python train.py --num_hidden_layers=25 --hidden_size=64 --num_attention_heads=4 --num_key_value_heads=4 --head_dim=32 --intermediate_size=512 --vocab_size=845 --hidden_act="squared_relu" --norm="layernorm" --norm_place="pre" --norm_eps=1e-05 --positions="rope" --rope_theta=10000.0 --rope_fraction=0.5 --qk_norm=false --attn_scale=0.177 --bias="qkv" --tie_word_embeddings=true --parallel_block=false --init="uniform" --init_std_qkv=0.0766 --init_std_o=0.00766 --init_std_up=0.0766 --init_std_down=0.00383 --init_out_by_depth=true --optimizer="muon" --learning_rate=0.00572 --beta1=0.9 --weight_decay=0.0 --lr_head=0.0119 --max_grad_norm=1.0 --warmup_steps=200 --schedule="wsd" --decay_fraction=0.672 --decay_shape="linear" --final_lr_fraction=0.0 --batch_tokens=16384 --max_seq_len=128 --doc_mask=true --train_tokens=136500000 --max_steps=8332 --dataset="wikipedia_en"
Each number is 500 + 50 x the weight over its row's rms, rounded and kept within 0 to 999. Layers, rows and columns count from 0. Numbers have three digits each. The size before them is the row's rms in percent of the matrix's.

# down: layer 19 MLP down (transposed), 512x64, rms 0.0258, rows 2-21, columns 0-63
# up: layer 19 MLP up, 512x64, rms 0.221, rows 3-22, columns 0-63
down2 081:417511532463478460520494500517496431520540511495544420450451539425543556544529475521437492541434456509549502467539465564429514429480580535490542628511634445422556526486518541469550423411455479
up3 080:552472539483602461466554423474418466491518492484593414482471593454571522539480474550445527497564437469544439556444497564462501444479509520520511407592395500569472437529439539491550525443495497
down3 081:483495492452489420478399490537461455551496455386516556450461438527466457440485644445564522468531435539585509476519495523430555492565492499569482584485566517616520499455512435485552516488500468
up4 089:437494478488505392562525482465533452520446458420542553552522502525479556446551561443643512402435531411560517555507561518516494448467474493494414524546562488510504547468496557517476470441614492
down4 087:588502496504435520562477444433474507399472512500518416454541572492495493571552537538477542538500449442502467532552443567468485512539563611467489494522407593492495455533401520448582517476407435
up5 089:544477477499527553512449430424493494570537518499482525579561555462507487373430559472454556572529412482546435574515541504522533430537577554536438457555465483441457470477453435469575524585528446
down5 090:447544477539526504641471470530566439428512411450498484503446510572415460551407483467520552467510501447524487535547464435441536481565470454493440554498441464564609500461535557549539519490417551
up6 109:557471438414539542595521449424540442533500468547513467495499383447491526488397455562487437568531547579484626493466493426437567466560477548452532539422542506492538470478555488538516503504485538
down6 104:571453475498474522503539510492618488497516570514601377522495390474466459497502520524541506460506486475518438473467571528522481529464557495424469506563564428587423402447495566415569471533530478
up7 096:618450549483514551436470540513436466557522417547583449501425488477498405575478555469465562495463427542530495488508468588513469435548528551551394526478545491444541516458413541532539426490469538
down7 089:439550577457563533474539514487444589418484523515528525532606554482535494469540543503439551501461529515453484555531327547535472466410451487476490568521516543477533497438448554466421421498553506
up8 109:526472453448541541535539416420510496438522462417511555544506477492542586454534543428427579399434551466516511500569495474572494477468538497509458440509576397522502511496569499481455525573509628
down8 098:524480503539567380562404503507501494511572537462508536450479574525461464528482564454427489478553521624549486556477486496536460534517451473543501535502490439481524612474425490532564449440510358
up9 093:452473552529491505511578545507418491578528502496470467455484538484512572595545564552442429468584439529555505513423461490424475398526508421533474574497454532533599418563456472469438568550510511
down9 091:511461444511475540539432524562545480444467468540600395475499578523485437464534529510467661469442426519488519469506417513545529521443429425435493503541503511496537524498485543449512444506483635
up10 097:429482502471556423522454463506504489544485498606496537552362545592503416439523520414529543483477434465534519444483474438544449521431572472473474483452510547448540496479573567588499475528586551
down10 099:606419450605562473498467442525512478451536473523519507509611503424546502480532421498600447410441465466502599556524554485468480467543468449475448618528518510534490485422439480497494518522543468
up11 113:482568527453474411446462514565466497489489443385535589540569506550513520485417524471542458491521455450453532497516581507501468498535562531466587354478434448457518601445469461463539527513440528
down11 110:456573538499506493395419460469553502435568477459469400494507548498549578484571580477556449476432472559543399512496514590495478561511486527452547497489514443521417529531552465463587535584517438
up12 101:507401571475493429539526430395491399527443462482529395482501593575518569369501521557452553564547546577521509443527594454515472556485474503475529537506475473514551494511531510558483507490478485
down12 097:461602498476465511538458444432483488499570557459589463488502498378513456523581567553601498483486546447422453451505502541540451525537521469437507545474579454437448495469533521466429621462474460
up13 091:503592520461586525586595490477405451529543464529535429418528437478546440527401544504433575521517517549501508396498523510465467411563517425494511437484523460427485451491495497482442561531507558
down13 085:442495548509491490519551470622578431456424553531442508464414446513486470487489602432479530425506522526541577442479560443427519504498488525515469486557582520550494454559533389428542576546504505
up14 114:527410565406576487588566457439451486486439571460550485506495584443517462428521540490525403547541481468537484546561526535502438571479438429468425520475514583533532540459491504584414473486470512
down14 117:468542472517424485579513541424509562520527496503489505417432476519479530529505578472476552447517501547518544497602494569434547445525590536460562439414564464425395478556534493478563462391447494
up15 105:601517548593516437552609518433417537540538460547494541532520548425469484499557493443435569532531457572527533499501485494398511455489402447581468527483468517445509486517594535485418518500443456
down15 103:553375435557461490442467483537549524540488461462529597447527536466535494420547468432540468473410502528512507547559593579533496412549542497447570546410566524458456509453462431475511549516465533
up16 096:462493439497420545571597396539505414573508493386518584523482548422535513519492459489582419501491516474498505536505449531413574468435548497576563538531517442468509548557470534566472460454480492
down16 103:531517531398521534599559463454473512472577544545491481553475505582516508535493569546480492492515471595503416410539435531449394479447436463485496492481526464585501433556490601413520470553487441
up17 078:481569463476504525505476532427466501489557539527498511527531448496572501480450468563423485333517454451470449510605544567464452460442527441605490502530521587455565441552487517461484548495484606
down17 082:522534325534519439461498484588511478518526525508524493460426496505493550518496480446518488629544513529426603524475475458445497485532606516551404550527446421585506462505498477467549534534542487
up18 098:550482472445467531501489478478475532498502411529470524468533409476444382556537499506486446536449498520534570540426467453483517441553527539595465601426496580564583560458509460484477607501517601
down18 102:460481509470395499561522416477518504498454587572586523515521491433501560589518531547506491598467493450484493461497524575538462494484609440484491492430373468468467429557535488513464472383484507
up19 091:485475558592488474492518494549500507444631585524537554482507537527407539469487473492553436462385487420520458603527478484472498476416537483473404470546555522496588443419551451492481478532508555
down19 083:434532449463555526527461502483482640567435478609461455483567564492592453495459489548447530510483516438468483434516425426544566577534484464474523504502436497546531521424436557569482448492458433
up20 101:448485534436514540539586545514540482417520495559369500455454627569465574541514438428513480465473472514536552520592455432465544483625520476463561479513473529433499482471490441566534488491478524
down20 101:571481477572487528402475435502436504541430466394525526571496464546497491422509549533528551499525545394464450432511507515569448479560534472519458563436398504480425542509571528525564406500552522
up21 094:566458521478558578515483475444463473475534518579613428426463512412507472593470419546439517572450461592537437496575511465459505511399565465463520453526502543463522542523473523497557519502425433
down21 089:573592526577549486449571470539484560510533560452368497435491453505473506521548617479490473533505445487449469480439557490501482535395463545446386552478520498514492601462439512472504554462535494
up22 080:557450482553482532402441540497530474460505548528478528513494446589494475549601441479515445454514564543520430574459494573401566446479439468507398467481526442553431519520450595593553494520495513